config.yaml
norm_place: "pre"
norm_eps: 1e-05
rope_theta: 16100.0
parallel_block: false
dataset: "wikipedia_en"
Each number is 50 + 15 x the weight over the matrix's rms, rounded and kept within 0 to 99. Layers, rows and columns count from 0.

# layer 3 MLP down (transposed), 512x128, rms 0.0364, rows 433-445, columns 0-127
69 68 51 53 30 27 57 33 21 61 60 50 50 55 49 33 55 63 63 50 62 69 48 53 62 56 46 62 63 70 45 42 38 35 84 71 70 59 35 28 49 62 79 50 13 50 62 38 26 55 48 73 49 51 76 45 54 39 52 28 63 56 51 41 32 63 36 50 39 68 63 33 34 59 53 52 53 55 42 63 27 59 14 53 39 58 38 27 70 56 35 69 85 27 20 22 46 44 43 66 76 51 40 32 68 42 64 73 46 53 38 57 72 57 41 52 67 73 37 44 60 44 45 40 54 51 68 42
30 51 57 18 37 49 08 65 34 48 32 67 53 43 49 50 38 41 96 46 54 73 72 36 47 49 54 39 47 49 72 50 47 64 54 51 32 50 67 49 48 47 28 56 87 51 37 55 65 12 41 38 35 57 50 89 55 43 38 25 60 70 59 21 33 50 42 52 57 49 62 45 48 40 49 49 72 34 49 43 47 69 58 38 52 49 41 75 49 44 64 58 80 40 58 42 80 36 57 40 49 65 39 40 50 17 54 70 53 63 63 30 35 34 72 57 23 41 57 57 40 70 56 20 50 46 25 61
64 52 47 32 18 37 58 67 22 45 37 41 62 28 55 61 61 56 70 71 55 55 44 62 23 45 56 48 59 46 63 61 36 52 48 52 46 46 51 32 61 51 36 51 42 49 13 30 43 32 60 46 43 20 32 56 61 52 38 76 53 25 52 75 39 28 52 40 69 41 68 59 59 50 43 47 57 65 68 33 56 25 13 51 45 61 64 45 51 52 50 43 32 74 51 64 38 42 74 76 26 53 57 74 53 61 42 34 35 42 45 52 47 55 73 35 58 54 61 32 60 35 54 51 06 54 27 62
70 67 56 68 36 54 53 55 67 66 46 27 49 74 56 67 46 52 30 62 51 45 35 53 49 98 53 69 51 72 47 48 60 56 64 43 30 54 52 30 43 66 50 37 35 56 28 42 53 77 34 54 62 29 74 46 65 50 44 62 25 24 54 50 43 69 61 31 22 61 63 51 56 42 65 69 65 21 39 79 28 43 55 56 40 70 39 63 52 61 48 31 83 46 41 58 63 71 52 48 68 52 70 33 51 52 60 62 45 28 52 39 51 64 52 30 47 47 58 22 59 33 53 47 63 56 73 60
33 55 55 42 53 74 62 86 16 32 46 53 50 45 68 30 48 31 26 40 62 31 39 69 51 34 57 51 44 30 44 63 55 58 52 58 43 72 16 31 50 55 27 51 37 24 60 55 56 58 60 47 57 26 44 65 53 63 63 48 44 60 72 42 56 57 62 67 59 66 47 54 41 73 40 54 66 23 47 54 24 62 62 43 62 41 52 44 62 40 52 57 49 50 57 40 49 51 52 77 66 55 57 25 65 47 34 34 76 48 33 12 18 63 03 49 54 70 63 49 48 48 54 62 67 33 25 74
56 50 38 27 48 34 54 19 50 19 60 80 47 48 64 28 57 52 39 64 52 30 25 43 51 74 47 40 48 32 54 62 65 27 36 60 29 32 47 34 40 51 39 61 48 48 65 65 76 49 42 58 38 44 64 57 62 32 33 81 33 56 35 45 78 71 50 57 44 30 72 21 49 62 65 42 32 48 57 46 64 17 48 56 74 67 46 48 43 65 63 53 57 42 80 77 64 43 53 50 42 59 70 70 15 33 32 53 46 24 35 51 54 44 29 38 62 58 46 49 42 47 33 52 41 28 39 37
25 58 72 37 60 49 51 72 64 55 59 07 55 41 58 42 60 27 13 56 70 65 33 51 57 63 38 24 66 42 41 52 47 56 61 64 40 62 53 05 54 39 44 52 44 51 18 52 51 21 58 38 46 32 24 41 46 64 73 48 63 27 54 75 30 51 67 75 31 99 64 46 43 31 70 52 34 63 51 40 46 78 52 66 39 79 47 62 35 35 40 55 69 74 53 58 46 65 38 51 55 37 31 43 68 49 53 56 58 45 59 52 54 60 37 78 39 50 59 55 48 57 19 48 71 44 74 69
62 50 75 40 63 51 36 63 35 56 66 40 69 49 57 72 49 12 42 50 53 39 62 35 72 59 67 42 62 46 26 33 67 38 42 43 54 69 58 65 52 68 55 53 63 45 57 54 49 49 54 02 66 22 42 40 59 51 52 56 51 38 67 40 48 69 50 50 40 48 74 62 52 56 51 56 77 39 34 67 65 51 61 46 33 56 34 43 43 26 49 52 39 45 75 50 52 32 44 44 41 43 71 42 73 35 46 40 52 59 42 36 75 64 55 44 44 12 38 37 46 69 59 47 21 68 45 39
31 34 77 09 36 59 28 50 54 27 48 54 52 67 56 65 63 59 53 38 40 53 39 62 68 57 39 59 25 29 55 52 57 35 68 57 49 66 59 81 44 24 64 52 34 61 60 58 57 69 34 41 59 51 46 78 46 50 67 39 74 41 60 68 43 72 42 49 46 16 44 43 74 58 53 73 64 74 78 25 23 70 31 39 33 29 52 59 68 59 37 28 54 49 60 34 55 49 35 42 48 34 45 23 44 67 11 53 10 46 54 60 67 75 65 68 35 75 46 63 22 53 50 71 42 53 36 75
47 67 58 58 34 16 35 47 57 28 45 70 73 33 62 31 43 33 70 61 35 49 67 53 56 47 59 38 56 44 57 61 67 50 58 47 44 52 62 49 57 74 39 18 31 61 70 65 52 51 31 46 88 56 66 28 71 69 70 85 62 81 58 58 85 46 67 58 76 48 31 42 71 38 33 65 18 74 68 57 59 54 52 53 68 46 68 42 58 41 18 57 56 64 55 49 44 39 23 72 65 24 60 53 20 75 68 58 65 35 58 42 39 49 70 30 36 38 40 62 41 23 49 26 51 48 57 41
42 52 39 43 25 51 40 47 83 64 49 65 54 23 52 45 28 48 74 63 69 30 46 36 62 31 47 29 67 44 61 51 79 56 63 28 48 27 65 45 62 60 28 25 60 60 44 45 41 58 53 78 52 42 62 64 27 62 34 56 52 61 32 52 56 43 33 26 79 48 74 46 68 38 25 72 61 14 71 45 38 64 61 41 90 79 32 60 25 60 37 17 39 55 42 49 58 45 27 63 42 48 67 47 49 66 34 51 32 63 66 41 62 57 50 44 24 45 71 55 44 53 42 41 42 43 48 31
36 56 67 24 44 52 48 68 16 50 42 49 78 62 46 61 24 40 58 18 13 63 52 30 55 49 82 56 32 59 68 43 49 54 70 27 71 41 30 47 70 62 55 38 47 74 49 61 51 42 38 31 43 49 64 77 50 43 30 62 36 48 71 61 27 66 59 58 53 32 53 66 47 51 53 37 37 51 58 63 29 62 54 30 56 39 43 56 38 58 33 57 45 47 53 44 56 32 30 47 51 61 53 40 19 59 54 53 25 37 58 41 51 54 64 52 45 32 40 39 47 57 68 67 46 71 60 52
59 33 57 56 28 39 31 27 68 54 53 26 33 49 26 58 57 60 59 60 34 60 21 75 52 55 40 39 12 60 68 49 48 59 62 71 36 54 60 64 53 75 21 42 50 40 40 89 29 36 59 36 52 48 43 29 52 73 62 50 37 25 42 33 30 45 72 45 51 25 59 93 64 09 36 57 38 47 35 31 30 77 60 52 58 40 60 39 50 52 49 81 68 56 47 32 60 62 35 55 33 61 69 80 43 48 52 42 57 43 28 40 72 54 56 53 65 64 65 38 41 43 48 52 50 35 49 25
# layer 3 MLP up, 512x128, rms 0.202, rows 434-446, columns 0-127
66 59 63 42 40 40 61 77 57 45 50 65 52 38 36 59 42 66 24 51 36 61 53 66 65 28 49 61 49 36 29 34 76 37 59 78 58 27 34 55 39 49 49 52 59 67 20 28 59 82 39 22 32 54 38 41 26 39 36 40 30 29 26 65 54 72 09 50 40 71 24 27 62 30 30 61 67 69 54 51 77 45 57 52 39 62 56 48 60 62 71 84 50 64 70 69 45 54 56 20 51 55 49 55 54 45 36 36 51 62 45 55 53 88 65 38 49 32 54 33 61 64 53 23 57 54 55 58
64 59 44 74 51 60 33 52 63 74 77 61 46 64 50 50 51 48 46 63 34 41 44 83 33 54 56 48 31 51 66 58 40 69 66 49 66 60 57 34 39 47 44 44 49 50 80 39 38 59 76 49 38 59 61 63 34 19 47 32 44 72 59 26 66 59 52 62 27 46 24 43 35 55 74 38 56 29 27 53 43 76 50 35 54 51 53 65 57 66 45 45 78 45 33 65 46 66 23 43 63 67 39 28 62 73 58 40 54 46 42 70 88 65 43 67 52 55 32 58 26 72 54 65 67 49 73 58
41 82 79 08 29 71 67 71 39 59 81 47 65 28 43 60 56 60 50 30 56 52 52 47 68 51 63 38 48 56 74 34 41 79 32 41 56 23 51 45 35 39 36 47 48 69 39 61 37 57 52 50 51 57 52 40 62 64 56 57 64 32 23 72 60 48 55 41 61 66 59 36 86 49 40 44 80 68 64 38 68 65 59 43 47 73 22 24 61 69 50 68 66 59 41 41 44 45 63 22 66 83 64 35 44 36 74 45 57 56 63 72 58 53 50 36 27 84 38 36 40 61 48 71 51 40 52 59
50 48 47 72 52 60 62 68 44 53 61 74 41 68 11 57 47 52 52 55 44 62 60 37 52 35 52 41 74 64 20 75 74 87 53 68 62 44 38 25 44 64 39 14 21 62 46 58 48 45 48 46 69 42 31 57 44 65 94 59 67 40 41 60 52 70 59 61 54 56 28 51 57 49 47 61 58 29 32 49 64 29 61 54 38 60 56 63 39 35 26 16 38 43 39 48 27 46 47 45 50 31 65 77 55 58 57 47 52 43 57 57 32 53 54 86 71 52 31 46 37 53 47 64 40 52 54 66
21 69 62 60 19 68 56 43 32 50 26 51 44 37 29 48 48 55 62 71 47 44 40 48 58 57 57 47 58 41 87 62 51 31 35 33 52 69 27 52 40 61 28 58 36 48 39 17 69 44 70 58 63 78 48 56 87 45 58 41 52 56 55 64 58 42 50 69 28 27 50 66 83 45 60 42 28 63 68 74 49 68 63 46 54 63 23 40 84 57 52 33 56 58 31 68 30 49 50 54 59 55 59 64 70 65 28 50 52 62 69 42 44 43 60 45 53 71 29 52 38 37 41 34 73 66 50 45
68 30 80 18 42 74 47 41 45 38 25 59 45 32 37 44 72 68 72 30 42 65 74 64 52 41 27 48 57 50 58 76 24 44 31 45 91 44 58 95 38 68 40 47 27 48 52 32 59 64 68 49 51 66 54 53 69 77 59 39 73 62 74 68 70 44 33 66 38 62 60 76 56 53 43 55 49 46 66 48 62 36 34 41 37 30 71 63 65 49 52 44 40 51 35 45 46 34 46 73 65 50 70 40 54 58 38 60 70 38 54 64 18 67 32 45 59 56 34 64 41 35 73 74 61 48 33 59
66 37 49 76 46 57 55 56 32 72 43 64 38 52 42 42 56 74 50 55 62 54 54 27 69 64 55 40 60 61 66 50 52 74 85 52 34 49 54 57 23 56 41 27 28 49 15 56 56 35 69 66 56 32 47 50 35 59 41 54 62 21 47 28 62 62 44 59 60 54 55 64 36 54 38 40 41 33 76 37 27 46 41 36 32 55 70 46 42 58 75 55 41 74 38 63 59 69 59 54 32 40 48 45 26 66 25 66 55 32 77 50 40 33 39 52 23 64 67 54 53 41 33 57 38 72 55 41
67 24 56 46 19 55 75 52 31 56 35 55 55 78 65 48 46 38 71 80 51 53 65 66 30 57 39 45 54 40 56 63 26 56 43 55 22 48 48 47 81 83 34 50 35 44 49 40 50 11 46 64 61 66 37 59 52 75 66 62 71 33 59 44 53 41 53 64 43 70 41 55 15 23 60 41 37 74 76 49 19 37 56 43 49 78 63 48 32 27 62 58 41 47 76 46 65 57 25 43 16 48 65 44 32 74 57 44 76 45 56 30 61 53 41 70 79 52 49 51 57 54 38 58 84 39 37 55
48 31 65 64 72 33 64 54 78 99 35 64 48 50 67 65 50 46 46 47 44 53 51 54 31 47 56 58 44 37 57 61 11 57 62 23 38 43 43 93 47 43 53 48 62 47 37 57 13 65 44 57 48 39 43 74 66 47 33 60 36 52 26 50 51 66 45 27 52 71 45 56 80 56 31 43 72 83 54 71 71 44 65 56 43 59 65 49 20 54 39 51 54 31 52 48 48 32 38 43 31 69 72 64 54 54 83 59 52 49 75 20 34 83 38 49 47 58 62 65 33 32 60 72 39 34 26 73
66 47 67 43 65 49 16 62 34 72 48 55 46 29 31 46 81 47 42 27 51 39 77 35 51 62 72 76 41 63 60 40 63 39 33 52 46 56 34 36 24 71 58 51 54 44 74 45 28 56 51 46 51 63 78 71 43 75 74 41 51 21 37 20 55 41 55 49 35 51 66 61 48 60 52 29 40 51 60 55 58 44 49 37 35 40 42 26 70 48 58 83 66 44 67 61 69 70 57 27 42 50 19 50 54 69 61 52 43 40 41 36 68 31 44 48 71 62 58 16 44 45 51 73 56 63 31 44
82 47 76 68 68 47 39 27 83 48 71 58 37 43 42 45 66 52 37 65 61 35 37 46 35 67 58 58 66 40 58 56 58 54 51 44 55 72 59 38 57 53 48 55 60 34 58 52 48 61 42 47 47 49 46 33 40 27 40 48 56 32 66 37 67 39 68 41 25 62 30 57 28 40 49 33 77 36 64 23 39 13 47 76 58 50 45 29 36 53 60 42 47 43 59 65 59 54 59 50 43 53 31 45 52 42 53 41 52 49 23 52 43 45 57 32 38 49 60 45 51 55 53 48 47 55 48 36
54 60 62 38 36 80 32 67 32 48 52 60 29 52 56 41 49 32 47 44 34 53 47 37 67 33 52 40 38 86 47 44 17 99 28 48 34 51 30 30 25 58 30 68 46 54 49 45 48 57 47 80 52 67 60 46 18 34 72 50 63 57 53 20 50 64 54 57 46 58 76 77 44 55 47 58 54 48 46 25 56 38 43 53 60 19 47 60 41 53 43 55 30 46 52 55 36 54 53 14 58 61 51 46 47 36 69 59 55 39 45 61 42 67 46 57 37 68 54 57 41 72 48 41 59 42 43 34
54 64 67 38 40 38 30 47 58 68 50 53 43 59 17 36 63 51 49 23 50 40 46 28 52 45 59 63 47 45 57 36 53 51 47 55 33 57 56 55 64 44 44 50 63 40 51 38 61 56 62 23 39 53 54 50 61 55 42 39 26 60 66 79 46 53 43 45 44 70 77 45 70 29 26 47 44 55 37 53 62 55 64 53 58 39 75 65 37 44 44 12 28 85 41 59 54 58 38 40 53 51 35 38 59 72 92 51 61 44 37 46 64 54 58 80 43 51 22 73 43 32 54 54 44 57 38 52